Part of a small language model's weights: RMSNorm before each block.
Each number is 128 + 32 x the weight over its row's rms, rounded and kept within 0 to 255. Layers, rows and columns count from 0. Numbers have three digits each. The size before them is the row's rms in percent of the matrix's.

# layer 6 MLP gate, 512x128, rms 0.179, rows 296-432, columns 96-127
112:126112089120148137067115136166180163071150161108108170129064107115099133070123152100120123089188
090:064196051149112059102150110115123150053118088132109126090130111157139115151098113123116132117100
104:145148160116151126145184204137127148118135090075125131145128177101129090113100154146162136056086
104:075134095138113119134173139119160080099144136129064130180138177159142134155099136085164164092080
098:144147157094193089073079095121146178108185093172152157172139180089124063163093074139077136094139
101:068129122107111136151157105129132124129123120069181077087115076151135143148116130102105188148125
107:110128125079071132123166114140129074082137144194108133125095146101154114161160127147150108139118
102:190129146092125173101101126123103201081161148100201091145192171081159165068170153055139154134151
109:189118130106132147089112099118056182110101155156140163111073167109124077149120175118114125133083
097:131119164066114127202128139158138174143113113132127196147170103095166125166046113148138191093098
106:133157131132118152123071138043163169138160111204132099109118134170127150222132105205129079126105
090:101123100078157144125105160110079105108142164106113198182139081139157084196134148130135133178143
112:102174201114128127127148111126206121075079147135125164084163111109136096115058100133121171158183
097:124073157161096126148124130116134146101178114197087130154119182173019141108112105129096105137163
092:100131157079185191153088115170127105157145126091129143113170161121149119192155174128108109032171
100:155123107171156124112155170118051149090155126058113146076154141136149121127117127125061166115165
099:147092103146162103130108111131135110114159121129127154121110103189085113126091103081084127097149
097:141189189190169073155124091146096179101104155081113155113120156087115088170093116148118151173141
098:110122168163114149127116103139157084125162120154148124105137183069146160065122109150150161107155
097:128132150125116115088158129093126092103088134117095080142153126080144144093177084139130140147124
101:125140156140122120143159159162141144126105170100118171156167102123125124114125103143111208137129
093:095095132131121145175105153164096134108135084141100187084132135115086152068106138104124112134073
097:107200103100137147166129183110175174157142129205154147112106139170107166117073146088145146122113
093:171086107117116106105135127123124085073154105093146146170130154131123117071080122121149145170095
098:100093133146143131135068094103153076129147128156171159162101168093068125079121147100066114155139
094:128158090117138139157145082128073092097122147187091178137118125154177079084093175098124112139126
103:203121117130173145173166118143097123093124153156117144135126126178113113150111121096126146067203
106:162114207166079082094125213094123152112102080124115191160165176070105143116094130158100133122101
097:127144145118201109190105154110106138131162177130079091210066154129075102137101146113096153171142
104:131141095153111132083176101182114164120158115197093165139151120140097105098105132148064086129085
101:090154092150126166134127179103145144181116155142116096184191088126065079129125139071107166166140
102:126194143127121094191132127092156115081112100086146057125102144123116111104164118125139130124091
105:127185173133122131100125155169113197150103082105098153074122164078161103161167142071083190167137
089:103169087130152140125136118089125144192099111126108065133122111152136142100172179121142106125118
100:130144136119145103218079117110078069152139123124136162094124104090138187148159127070100210149101
091:127140169123122121126160153186072143134143162120068132165132087094132149183104112143168060112128
095:207095144107143124106141103138100091134132072110093117131128153125147051144151117101119102088085
106:188176144108077136118122124100091138092141104162151090180108158099120129135189136110116169137137
107:153156112099114156124102112128147142089085078096145121201164166123154044101149158203135069154078
109:062152111135091050197088119115154074052157124084139162155178160104117026138115125132074151153105
100:157168176195101117114111139168127152102184087107169115177114093129162139124152199119137133127141
097:165152164157160141153110191167129079176190125122143135126180123162108131100139181114183126099119
099:188122088087171111114187098099178137090113154122084165164167194106122130074146134069095123117200
094:115114098165172094142107120191103131069154128116099186151108179109162139116143136065133160148137
096:125154133106086092090116146069142086115100151138146135102181125161101149119133149131078133168196
099:159120087082119160089061120167156135130134183108112128099142162142108147121069133119144204113063
100:172119131106148130110196134096103117120118108112165071110172147108156106144133096088133142175193
091:123151173079123161140084101166109098118120096191118160085141116058151121114133140095057074090146
101:131091221086119121056154167143076146110092137186137099091075099118117166127088146128134098149085
100:202121116088133112131132133157083126098137123120154133042116121144087102175101174065126126122128
075:137149134140163189152114168130107133110082137143149157147174173133131080157223115124084147163115
103:122163149102194057109113064097140167108117135114113135061133025126130112087131134077159145126122
086:086130122175127123131107168079107158131162138141130085086087101113099122168143154154173130136086
100:095139162108095163142113049125165089165104106120140164174143127095125162108126098086138080111123
094:118106141108133130109132178136107128120131155112125206095155158146171142170192156061131181099096
107:091108140126112146112139136139118145132103118096134155153095177108127119112109119089158100079163
100:145193133145123145153073139141064090165120185131128148148116118178121088157144105128136110088130
095:103152133058132130102128114189154117067087148133120143121082114153096074143129143139108093074121
107:189180157173142112125057129093111102116128128113106110155172103116070127071114120170114153143082
091:133173144149114075083125110080126115099191100168126080089113118076134141113126106138112170080134
099:072166092153117127152133106158103183204140093116130125166148112128104098146094141123125115097233
109:037147133113143105104111051102102171108157147086143174123166103175179112141137083111096184173158
094:090139141104074166117160088083168132148140139144086149109127117157083157144156149182135074142165
093:117183093098096112153110076134140083113114134119114141146117195129114128139123090137176174194127
108:059135129111126142158087096149164175114155083139165137136106129135131135150098108127142152101147
104:079175136105083125077096097138141145106152156140165179128202134147080145137141109071090129121140
093:130178197111179087194118126165148130147101127130165120140112148121180138145123113083171200102154
095:134084103083090113135120135117116074082080098106186158179064107163107138160089097162142097171108
090:141200163145208109143086123078119105163119191180128083111077110124135146184107150046113102163189
102:161054142174125121107093101128140069131165155057165067125134156154147151108106092237161147153157
112:109109162086124175121193180113090151105114177124124106171177121119117129144128133066097131114155
112:119142091143117134106134131161095135137096107136132163103124218148103023149173133087097178057073
111:176156101091128136158117154143133111179148165115113162153119155141121133173125146089150159142102
090:119165067083114128076119055121163143125094074105119165107162173143092103137179143159167147127121
099:133124143190157146076106085081158088052129155146157139122122132111098089167146114110125156118146
098:126107133116113136105120129112162132155129073178088133127169122167072140050129068109100127113097
106:138130152120121122093191133063093142109189180113084124121141106151126064205127107150138131098127
105:208152202131121119102100162142144175156201126171126130160135156065164169159107148114125100087164
103:114107110068149132137083122145124104141178154129103154193110122062135152118176153152169168098177
100:141169128115160080142186164111151090174108109128115117149152135125176056142133108145075063138186
106:136131207167131205096104134157107160092165124170169119122115134135173130125118072144128175102115
096:079048133180182141166089089141134156103099107085174076091186109117094239158092122123077157142120
105:093083134098093043086080082168146090098124127085100139087111143034167093081157144139114139148135
091:110109176114098111125169082158178130077085205157146183163122159117138123116140168157113094114096
103:102170121071097124142114106107110060117097076116137110195191089073144122149136080143108150082110
103:116199107105100146083109166133125141117137117140093146092128144117114143103130159115112129110116
103:128123122128083150070161108146131092097110107157145140124134130146065133162165178154167115118132
098:140129175131125140097144102101135137124129107097106150059173147091204121074110123123166179118117
099:163119168123165173137189064129108161126151082149058093170089096137135161136136138090136130095130
102:147179115129134106093094059162127146140131096135098104179143162150165165147093157126116089159158
108:102162145179146116065145110181109093112149164154084133109155122170148146113131153098185122127112
104:085132089131109101116121065159086128123159092135092097142148216226134167134084172114123163125111
098:073109132154104125204093152160194131142141130143137145089140053109176124198088174065084132080086
102:103137160141108099089177137155119095063130131157109061139111127132127121148124144186118145177119
106:155113124121106101139096156109187135150108139131123103140153125166098175149076109147132135131126
099:141102106143135134125166085102176143090073124151108116152083148098142093147055149146095133152112
099:185155119134066198127156155150130127156164092165130160112095130157130125060061149108130091123118
096:181135136086183139128133164168145214103184137204127142128132121096089128160080152081170168119169
105:082200174119127055148082110150152169055153122187152141094175203138105138170117121163162118130166
105:119123111175156160070127167124157117111207191165201107112120099182085079124049130136076130120127
105:109149075130075130126168129169128107113135146145168100147125184114092083147153118098138157131140
100:137119124124068145103188136101087130118168135068112193177124194065151151087084093164168126070109
110:096134166119135142076128133136126152119076107112105133113087083156080136160112161096124151089062
096:127162166052167113055142110157163114088111139076123132169073102084151093151094122138173160146158
106:093087179131113129099115109073141141102158120121170150079150095150064130149167148119130145094132
101:123126160065114075107095159120126127126106162138125138170133188126107147116145165129097125100142
106:180185189126072090137125075111150099122116090150114138051173159099191141079073127118015086160151
105:137124205079056093102088130137165169124157126156094096098112148178143143095134084131116081138123
105:182145109090222127114127078113119150142150096166198118103105149172116110104083181183123118101164
108:199157158158190126104105134135098073127111130103172123106113134186085174133159181087110175113135
098:153143135113090179191080123158137120166177118136130108192093129119161109094185167118165128110084
104:117141137136117158074084153066153058123146153165171097142114144111118135067065135156149156083133
095:116198103152189087146125108111162164134174134100195193089155115128056153087142114093131097136116
111:120105159142098102101147138123122131088145097110141120109160112144134124176088096155147110149160
099:135096106146116194126073123130074170149109116164166093094141125206152112154135133103131186091186
101:131191101091144103105085141053105151131159162139123158169151099127120147149134112070087150193094
099:140136139109083158112037101139151112080141125156142075168136165148111186091126121128085127141181
100:097160130140074136100090059136166127159161113092136130155093130136066107150081125160156158120152
095:112115097105108104165149100100123138082086111112116121109136084231185116179139139036120172114178
107:149123157096132143148134113130162140106125144156075173202151130100127164132106165067175153094138
102:091141081089142130103065061129136164126164133097124142198117120131116137106089112159128123094097
111:117159078108127162116113155143088156087150149131111124162144039163140161110176176162093225165064
104:089107108165179076108139114154178076132159111134187130145172069101153107120144081102154086136159
096:157133139152080117155106207097176170073163153173137201133107145121060119154095130140128166107100
094:146141097064115127104129135153103153151118117150122175115141072146138109141112122083092172093141
096:103111109118097126060101183170146122170192135132072147077129114105181105132112113111121177180097
095:150064140150150125125128211182154138148097122148122115118180107117137152155086136154104128132172
095:114155100084133111092158094120185190110117069068139104120124131151079145052126127140115160123115
103:094132123174144131086116079169121124122145109101124089125129157144151165122120216114177113138096
098:132129127138199118118130124108124109094207140145128135218092089120120129175129097131113142156152
098:118127148095080104106118112123121120148104099086095133118138091115122204146143130150145132188099
091:127178120130195137180153145156145135133128109091145113154146198072145147110190159079111124120103
100:150128093136212162156078111165157134102079070118144140145162142137100123136041163140102141101152
110:169134125094122120084103183126185157092100220147104113140150118163111123152102115083143175148119
110:144163045082122164158141140114169128131115076174078133138146154155103080135114136114048185112107
099:143163201156096108121160099098126141016087113113165092047145151142169119126112100169130140110095
102:069165157108130127155100062130149142121144073113167148094137130072108095129118110134182125164127
# layer 6 MLP up, 512x128, rms 0.172, rows 296-432, columns 96-127
104:087099115094100133107102130113122113139141126154077103090149078119108133121118092144167177198144
092:159142119114124107103204118175106173127118148110101119154053141148146063134160094155159129059132
105:136102209116107156134154163178136138069154107157185137166083191110101118073124187122108156102113
103:157168130139162184140138127114140091099124167106102196124103115119097176085168145144172158121176
104:107160091102133137155188147148117131134116143134108105118145116072148126106091135145111111096077
103:124144139101043083122111133121176125159115135180160139109166183092120136148130075141125142114118
101:150137130153087134082112088117093204124091051113104124091089085118110095151130058153132146160147
106:109158113123151153133105114110149120106099150131165147153109104161145164109157156165126139184112
104:103157142117122090127151122090107158078180163139107110123161095122112114117131134139109061180112
094:174191162134089096086214134090146140130126154146106110147165154133169131105134169170140139131121
101:114127119132091107129108122158168151128095055150114168169103096140135154102129198115080130146127
095:095101132188113106161139093173151126116097143113162162167120104071078092109112128070105128152124
101:086147082165113156124144152120176125099148155159097179130125185151125146067093184149163140159090
100:164179130077120079148110126126126150129109167150117165095128130109139110114125180150175093142114
104:142144125122103098097182124161117153107160141104130115089199097149179146116101159090073113174200
101:169159178112117103174125069142142149123102148123101205165168104133117113130134099129061097113129
097:115139090143113083124167156141182153116080121126077179077089126135095146089139116124085137116110
102:147112128212150132097109212143134128119117152117140173172048118143131144152105117173060179133122
099:092140115125099084110108189091153182126127107109065124046060110146140056098101101098148154120136
097:147144100155112135216147154087103116138143157146112144118186138085133121146089128154138176104098
094:116175135171132172086165136088075148109138145073107142095131096110128127092079108172187169117102
103:143074109117126118115131085160153132123135080116140102129138179150170120095165160146130108145089
097:151133157145133122123085068085072125119138174108186087119166146137148098180157175167110111105158
098:187121077076083132113162141131088167112150072112128088110091166209128141116183078154112164174127
099:100037115173109137105129082118122115146144096157139105147137188116142097113111183103084120163104
098:145120123135186137156100122140123080108191141152132133102088119144159133139138104131076137082120
110:096124076116060098120118161099115156099096157141126153118084126190119127146141180087098104098135
110:111136076118070136178180065111122097133153074176131124186165149149124147120109117112130132073087
099:123142180137131111121103144113123087105145111134168126177081148065144159076109109151147098129080
106:197101180125160142123112154096080133123135108128170146114104225147091105125155187122148082096107
096:158142193193124113126154160184111128106110123112182080067138154163146139110077205134100177182106
103:132159148104125156111126103137153076080110105181117114148101115135167080090169124138139130105130
107:121137095102148127139095094101108076089118124135064101160126094162102135139159122177131145139118
091:169127113197082062118168147204168117143094201154093158147175121105161153107074124107144155173168
096:132113131122139089128108168110153145096175149157098113128156143119157145091067097115133150112132
098:173126100221097116151138129116196099148140121119166122150208132142187154173156161152176156044072
100:127110163088109048158137115132162114053137121100098119123095116186092152108071206178143130109154
099:103172163155152107136183091099064162152178062092175074115152097157113102106103123131145074074119
101:174114113126132167131110049136122124156133143186121192142109138129122158108119128101099131044172
109:124110136141136127174149076143142160101072068123194076080204115095103101133126125115120166135132
099:075128145092152126118138173133155150155164145110140056133102089084154130119136136197046129138131
107:139130110151109147145196052149109125103153116184090156154093178116175123102117152097140150157124
097:094104107102105101112113102088116166140096141077140098122145195161130093075126094144132102147179
098:183172057144141086105148192106127139119115179107154149110165174138148175109088151082095115103107
103:119119161120157093144057160134163201154132071073138153154156153100156134181100134099073122116120
096:090122136151194097102121096139088118142108150113090144053104097117157152203086097095158072037148
099:164173162137093144076148098124157090137102134130139138081149100179165074175131154089093137061175
093:138096110105032101119134093136137163108115130112136176076114109116165071129144147155120112157094
095:132141141122104151089060133093092089156140149123153137105109133078083123132161079148156126096138
098:143107108131124089128094081120086137105136085082131124128172183108142124152051136151095104108121
084:150101110103166184133153038111169208119087131087160151109147092130075142139127076079143124127190
107:094106097129164169109125100126115168114144126116133146067194093096116120141138154158096135188124
099:114135176114144127103103111121119152101145180182146116166132130146100096146118102167151089128111
095:130140114119099073111169124205125105149122166056161172157145103092095101145117111136153097114197
100:132086168127137152126096139193149133039165121098165181110141129163114156140155086106110132074148
108:148142126150111170156132185154112114141143150116137100159163078139106153113153083122194125137152
103:125121128134146152151118092072140161081159124150156123111116145114159104166107129127162115111119
096:154169156148099109119061131169043144144139135116112116135175118151153132132150106031113106178079
099:117063141087219127146055088124107096094107102148156139075171188110148103101132127181142147163063
101:089160124086139102142118120163124167140137170175105144171142162163139131171106110111139052125149
097:093072143143168069146133136159103150144147076124161081185160100073131131159083107150109125086175
108:177137133136146157114128073150157076120156177128075140117118107109180087120222119156148148148077
099:176128141162111142154128128149130162118181113127094155078123172106124173072148102122107144151075
094:168160123113121086154051087148172112207133160115187088169134123114133151124118079097098129142119
098:156148075145141066103192129131133177176079109169129127146117119140121110165105157109085123125137
096:135093121129153155132122071179171113102086121112159101070146127135186151085148162098109131164174
098:098129152149196093118145136090133077112130107172164125085126099097085123144105158102059100208160
101:159117146090173161137140172098142070113095204089158134116116141102145164126117133156132123092074
104:136095061085112090138134202098072132123110162148149139095142155118155203152094110157096183199100
104:140095105159133150152102148082190109136110156157118095181167068077118116179147122126101206186108
098:166137086123112093145142132123106145148108145156108185107054125120124120068126073160220139129219
105:140159126133141084135064173085162121103144159117179125166175132150122152136130144083190141078083
103:153110157141159065096176126066081150102194149138125130147180101150126092168135085092058168151111
102:134119132117164135147139103105166189134144142170181115122134214080175111091157096161159176135116
092:138134096053096157138162118062134136128105118150110107199094203192105134132109189125139116085184
097:138112070159115102085124171184083131169129147140152115125144144134130158121109172143100142143110
103:111073113106068173160171074127127103169107103135089115152129117100149144135103146143088176183153
099:085110082141167155103144190177108173160155123128115153116133127105176072101166156141115145189128
095:147135192100134118125112133096125090116080115169176132111123111100065134134155123177109118200120
103:170133126110137084150112145108114120107146113165093109159107097136102108133120130111109117091104
100:115107112131116148114151132143156120157154084141104135138216103066125173115062122132152096118138
097:125142098143112123098106153110165115098148136094126120150126122160105111141110086092198189103104
102:183087193079120166117154129119141147105126127161064116112159157091133099072147085140099207132144
099:156155115100142136126086103163171126162157151102110119184167113118129144057104100155164161122117
100:180145142122109096124074136095147136132164167114107144098113122075120157136213148093108198123120
110:166121126148098177122147173113140139145129116194089164103173110150170106128168059137162125099179
095:150123144129039171083134077100138144145133141154135195094120144163154184195093129184151077076138
099:105106137161135107149206178101174130163143094104136123153168119201183157150163151172118128112066
102:081069081119096121151095135177159115125133175182125128098085142133077125081116114103054134081150
100:128149135119093102128121119109186146102115144121125129120135192116115167162100120140117142141162
097:105169092095093074126112186124157143148049121107101131129110107105160114155097167132097152177103
106:115134128169078139178140108120119088125207062181104182129108124130081124140153099129143083117101
090:194137152093143197007090108117092184149206175150100225153102132116133143085082143152108114147181
099:035123164210146134155148102136134112155170162116112116130130093090159118125162126189137151145104
104:136096219167161110118121096089137136151061120100122154072139102187125135163139140127173116133160
098:194172157124146130191069117113149103127116099105119050117122124155113119092169144133116157144133
100:115122139096114173082175148167141106121095149087157079055102125134096114026170127150176121134106
097:134174179139204129127166106128061110151120150149109192139111125128142125098124115123141159088119
098:101143168140090193174175149130091168097072137136123113138075099086063163181132138125110172201135
099:077118123197116071088155105126113122125142152091113109171162125115151148185125158153154145130135
099:128113092131140115121142175131096134153155143181091118149089160136130087129110134071112089091173
096:104139108088174156183140115136094114086156144098143134145130131149178117091103140094137098166085
104:144142127158128176123101164120093152071080091157104127122101069146057113156121114143109096186088
099:110088155125137163141078147126123116129149175152143157163123141112090170156110153150144051134086
111:180115177067111121118123097213094115157128121109109166169100076105124148084113116139105140156097
101:169122131172174127126097126159096146133140162113087175153154153150108099102173149118113150119147
094:125095174117079120132090166136091059105103129072173150088158087091094113115169127109108116109112
103:168149134125166075140121109108147159138144133070134065155181147106106127118133132195134108186128
100:175135086154095151126136151063134128153074134102175077116121159126152121150127097135114091070141
094:130195162165162120139160082140179118168120108083112153139099163135139147127074124123076078153123
100:097134114154114095102129136102205119118056150128124092124119185123065094127112105154158151110201
106:153130111141124134139148074152083146106104098109166100087073139172093107186149072055110101153172
100:111148096165090103082149117096157174175071119129126173127102164147137054102177131121129108126119
096:125125134087148115150140160103135115100138096127208106147127153124171143189126105155143107130147
104:118140155100082097165115164148126171110149146130134148123120140211136130138129055115070102097137
095:111154102078097188113156088176160169082132088150161104107124119143156083155146148098129124125151
099:076137149146098134053130151144146142142120166104093111100175111150087053114140173158084128154110
099:131145143099185179141162188106112126089138140141111161091142118164154107118160131115127212129185
102:178146163128150077150150118114142166106127099097142096126132172179110074191183119169141117144134
110:114193170131099179119123127109095169100099220138138141149201142156133112113150156135102115166141
108:180102107185121127125175158215134116145060113164190148104162147125070106141155151144162160125129
097:133145118121195108165119184134131165055180105107132110119125081147120196116184170162103159098115
101:097061088121166169060148139135147136138132171123138097149083150133029104146169146088114110131102
098:111181101150124098119110125050203104148052097078132081106095164082118162129136142180132160173056
102:185120108147094150147108144205089099123119110152117144147141098125106158084121160133138106138125
101:130153144113109130084149084180147106154155119165157091104094100159163089150109106158093136085131
097:125079134133108111125178111096100154114095103102186116123127076147070107053149164089109083084115
104:114121037139129152123139107191182143126127126125150091118137146103110111078144161119153139115163
104:140116124128116143140132126049117087113166116148145103118158142146179109110130124156144151176121
097:089147109106185212072163180188094138160088097172146114098163126121094153132094167183121135116121
104:110110140162117126190109126148098149159147103127113104145125135161070123192110141132097092136098
096:113210102173105101156086154140120129141123071125073088154150136148198153121184128094148155131075
096:145150055062123147116141176116125112132127114142107112155109090121183141082223137132114171129137
104:111125109101150076156103073127165175137091146174142094136204144046161133124068108103154118163139
101:095136138115154118109103165126108178134208166064145125185162135115172147099163180103100090168107
098:186124157114070140127147138125098072111103093148134200133165098124093041127170111126141137088070
103:097086145070156114138149140073109179085165141107167135100112152147123095158179148159154131062140
# layer 6 MLP down (transposed), 512x128, rms 0.152, rows 296-432, columns 96-127
110:125147109108144149141084161122161131110121083080132165180143116154159108149143148127093121139133
099:133140125193150103148166075184141171138096179133099090081148146146131161086136128126161121123143
093:158172104155112109148117174107135146182112109161110155130158150129132102152096126124091123110113
107:086143111166153088208141145127110122096131096160108119149124134105135156112132182149145161121094
098:171203123099122154081115085120123130182186091203115082130153161085116135132177122149085174142118
102:126148113152164052123106195133119100121154130112134094119080110122120105181160146107089083106098
101:113121097117153125134128088140098105093088157218079179189115101159091097152109114113155134146138
108:124046139143132118185136181184058075178121188092147141146131114123106130138115144142058067097108
104:117125128126207110112093186157113137101074111189106104178153115132132085164108143166157119143066
097:138138111142096097168155105105114152182069128128117120102171133197103095043200094118133130178171
102:167175126146100094114116078201073121090155121076135159165103117115136110137159093069115156106101
100:100092117080146108137121178150174090222156114154132120129061155105111150098167081153118125130136
101:163125163165065122114119053118090143181125112155155185104140132163104137136094065083087153141109
095:040043174094137107128129130092128118101163110128163153153136132144069151156147191167100039167142
104:140100084225119130108172119140142084098087158057156079109145174149152182107127131162143187124114
102:164110151159101112145104092166098215137172140141082140123081193135091116151109090140117105152096
095:097112143102136141206149123121139106139164085184134118144181111116140164153169126074127121165162
099:173101088180159200167157107154146095164118140121133147162117151137126163121114112114116161164129
097:078108171135101095070190144172160127096158130101146127108137151097142138106126117171126145161132
097:161100123134140153101090132100143090176107127073142151121120179114167102108129146082072118090131
090:131120110137149127120107208096139074136073138180082148157148145125118110138170128098145054100141
105:088112135148150171161091087085132144109153072109162067145118156128086188048152082100129171181115
098:164095145095136104092135118109125152128149150164132149153110087149132031179126113141105154140110
102:156120173131111120110109184103141095143178126105171135172161161100134089122102151126143118054101
100:159106128139114159126151081119059142126182147095130109116031164112122154133140080094185146127144
105:148185084095105117165136123160123130104139118119096147142050112088097136153072154110188116109161
111:113200172149188196132153142185126111171164115119190114102176113109148135083140083167129103118131
109:165162093038150119157169155130135108168113108151183085130110143104143114168143120117106144156144
101:078143181097177144101106128150096147050105192163163101049133134157106122116129132130126144161112
106:088103176125184161093069120135140148090105098132118183150130109196126173144119130165099204102065
103:121120146090151156150142056184175152150149226090152148151181109088136075159152129065130123104122
099:088135092213107083156101122128162101171159141154111150134151066080114139126119100136115108164090
097:122123125119106115098122088174138137162075075101129142102121104167117120060147086129127138099141
089:151093123103167125159126161124151105214148135099155175115092072124153170182147124175067126071125
092:155130115149186115142052090127100106106115141201146153098090104153148096126132073106128113116174
101:119161097143131168117120133174167087094077121107089156142143137152143114168150148140106110117078
093:189151155122073144184158045134088149097134132049125135149141105072146141095123142180145137147133
100:189128118142165161161146070124147167152136160198117143176186107169141136128114115065180126121118
104:132114116119114133139130160083112156167128133176098152145151072160130083139098143150107173115176
110:171121173143126107134134135149154091145111120150086089130071106099131136138143173077120128100128
096:163141157093114143210201154062058149161098113150124101136179069160132124120093069143168109167127
103:111090117116136159129123188086145137113172133115138179116135113171145128121116110165141095116088
099:104088124209076163118130127111101161134102113064146139147107125076158119213176112130180146068188
096:124180139152101135165086108109140148142182108121096091132116101099104138083159103116095165133201
105:149154119061131112084153022097086118067158120128125132096126100104101157146149101172104117102131
094:111104177097158134084193135152150084162135105122164198109102174096142097153130085122105184136116
102:124091108140197164178040203140122097191143095163108147133140159138145119156104162119123169156139
094:184121094146120128114124138170179124138158130140177123158102128177090167128154114116156145148074
099:152116093110131120099133121120123145111187144178125136083136133123128102133143096152093192154101
099:189098148119121148113188199076153122128132171140121183103114161147096151110078084114126114126173
076:156124103121133138111122070117145136151112140139109123154185101130127162129146162044215167155180
111:103083107116166126118138122094154215128166157144167095168093134121160110184087128107079129166184
088:121132111130136086134081121125160115058059186097090139092080129135150137151137166149164111121119
097:115074219180095143135143092115153183135129186160106094105135140097119137142083108157144095155107
100:128113130113129102109073073177105123099125109117118141110134153140086129084017156112117119057120
101:133177081220140090160146163119112123180068173147092151144113119132111119131130157104112115123123
103:122154179139126124097157118084137119137134123076117127104124108127076191097152094185159111182090
092:139119136163181140120192152116080070129138123171190159164141136158108184180146184097121101156099
095:111129120167142176183140118126110072185107091102122080241148124136136133138123089084188143118182
095:089142113095078075134126189085135154127094128140089112109077174098207122140119130137123100126134
097:126145138120137148123143191150147097185158127126148157121140080113171127176158055125151143152065
106:104119103074101133208137126136134092095149144149152154159109171190133113099122132122136127121176
103:157165167114112097116157182153097145134135067136158158112168146130146182171148131120126163108141
093:145161153138149136075077169130113169040068141130107132092144100154167146101131151085182116155049
102:101148062167118129120124155105043136082137123070104157107126147102206115152119150127072187098080
094:107115135098126131125142112080107173114187115178083092096100157121109106180102095089122168136111
102:161132052120049155138122121188126113108110186119110102095157143093087135079170152117148125100154
102:083119099143100097084124200138095129145163149134127030152136114179154144128115173116115112096158
104:123067112160148092138142187135145140124114083113138162126016150112156097145092126119165184148084
105:148100112118131151183116162084163142105145076137118119124130138186144030088153144096098150105172
101:179181187145162127128087092081146116185157157150121133147102146073116169112155133108144043181112
105:129154078137134099223089146129117142164156111149110175186133073179112189111098104094176127159107
104:173105150122079113126177128131074147058139065192126118176153135147108083142170119147185149087162
100:161073190188129116174097079163136191137155144161139162162098122100148125145101203088093133138099
090:096153123103181165104127188145131154178094113157115140108131123159145107068080101152178119087107
095:151140147188059149137159092129122137144134133094126060122138128153133141125095137098138146133080
100:141145095115067086159115102089139125157155127144081148125103111167124130168123170163123123138149
102:174191122122123104174144154166109178137084147136109111122137023162143095108111135131104129167174
104:089148147131113088152085119131190140180107154145078147174191122114061154161087131142123104139108
100:178073092129073067133162113124107182100128099118147146100142059125131054146073118122102156153152
099:167141131166109167078124129124150093128136097153170136120126101141155113066143099110136113116090
091:079147069135093151126123145126138128146104076152112150157153195099125162150112152094147126116139
102:124109139119087106163137157123118158122103144117146154144152139109104080131136072089126097100117
099:096108124124146159098114148123163143141144146098125158164188145134147056134197132151068162091074
098:151154159085156124164093165167181103092139140078127120146110102120178111141156119086123086045188
103:105138136081140098138134114151190177081141138174125090093134105056164082158151124128172083134137
096:213141107126155121099153123142106158147134061146121093146166113187148082074118085148137142171061
095:142147143110090121171149092104143153151148159151150115126118144198119166198135120114079103097144
099:158148142087098145181101129121131112110112111141099120106147093125140120167122126181233125132082
102:131160088160164107096102117107112165208130107086126121100099120120090086128094130169117106109172
102:074103115076157138125087154152127189079129142235075191171153146135122126083116098090100166117162
112:111136202132088120114130031105140128118069145082149113089154167118161099106113121122118115110075
090:165067125109169154154112083157094139154145137144149124090142112104139145124155109157123081189129
094:118157155149142124078131093147174132116147135122057088125174092149113058120167138125135120133160
101:091147103088123106111145156194128072128115115117064203101144085138115160148062103141142200102123
096:122111139116207179087115107127164184155191121139168133206117153174066197104103192103103075122133
100:067098092158160083133114126114149136108107109115186110156158091123121174191090134179141095122185
104:146148146119093135096113098162109144231111111160111178062124185127118125114146150089133155135104
101:132111111045154122095116148147167166109126084127105111134112109198103172145136100113133072086124
102:098102114112130068124111107123103156087127118163179154077168081085091109149099154129119099155150
102:170113114147131188112159074115069101150114091143111132125108153144165110186115117069111139143122
100:130176109085147071149138193105100148134092120131102126148167150156150160133147118124093045125098
103:142138059163127163122091146101157134119107125103184100068195120134157136130186149174131105077141
095:076087129171109147131114110090133097180130131118179100133143148142200177094131137128129119161146
113:100091137091098127196119162112051138085076080139142104111137134096145097131122099110115149165116
103:184109123106117117139068146087138170084108139117172132194113148144102111103048175133169126168181
104:122116198103117110088146094129047136106137180097096128078114189079086147148105092138131165156125
100:125121110136124165128185165106115140116108089118161111154062125141149157174085095172121052092140
099:167092157086150161162104127140121145136093135102141102133144150128123109097114152077153172114113
105:140094123207119148100137182109124130098114112136089097103152141198118092070177095157167130147053
100:107062066166131107184125171138125118147088115103129102176143141138091125136113107052095100142151
094:163134104102070159123132099159109165148132090138125091148074109110166132110121113102093188116131
100:090149131112141118099163123164154147118135154150175162064130097074100177083123175122136057126138
103:141130096176169105111143138105087151153122071098162159159160111141153131060098119146087158103057
099:168115129115130132142176110100142159038147172190089125113111128087141162115099112130150155086057
097:117176142141180131157079241117156096099153124133169105125162098090107105121065114107133139133184
096:107138087095135155101115099118109160100179159143095081079151135155115145130043152114170131057173
099:113119161177096189119148127144125134120144144184107095066151077159136093099115107130066059108160
098:161128153128099068121109213172074184095119138109092133117120142162084104061114156150127108153128
113:176152105131106120095143141059092188141117092137186087134163141173179122085164054117075123172106
108:139125145153106167163141162082086176139153161175128161150133094190086091119120141095119118169190
100:126087151149096074136131122155114159109125112124147178207157081128116140149113080109103109175123
101:090212146180141138133185091113069152062101121190073116154159095158158117102187104125120123136166
102:176101128110172194125142155137114115138187148133173141084094164137127138163181151099210133123186
097:103107099146103185151139047123150170145153153063130150124131216145188178144102109117101131117119
101:143039127133185117173165116121127113172076097130109121135019158113136130190139128154106118143110
099:144183125064106133123137179111155066151116117100103108074146162165112095128110171145103134126082
102:085129122071138104082089121123160139080084152056086094181143164150172131132125092117140175193144
103:127147096121145118129160148125156114115202161070131120164084172091101111131177105133107136149148
102:097164086079066054142097116142130148146115148115160121090124141091118145154104118195128107118125
105:118122116160117123101141130097088149112099153118062108110095096118114082190169089101173113128168
099:175116111183114134152172107087099121155137148133164109117163144102144109107175189122072130131149
102:213148135138145149113125085112153108116130194092152188059118140163128100125095097162146170118110
102:081095162165155152046099144117026126167120081085157129135124126151120140138110176112135097137107
106:090145089165144165163092096137140132149206155119146107133139130165098072130111135204107078121137
097:139103152104130085073113137098080125149084142114125097069118090091032064139138133130147131107160
101:127189106129155110169149119135113165116080084120144150196177134140169067127130178103111103155115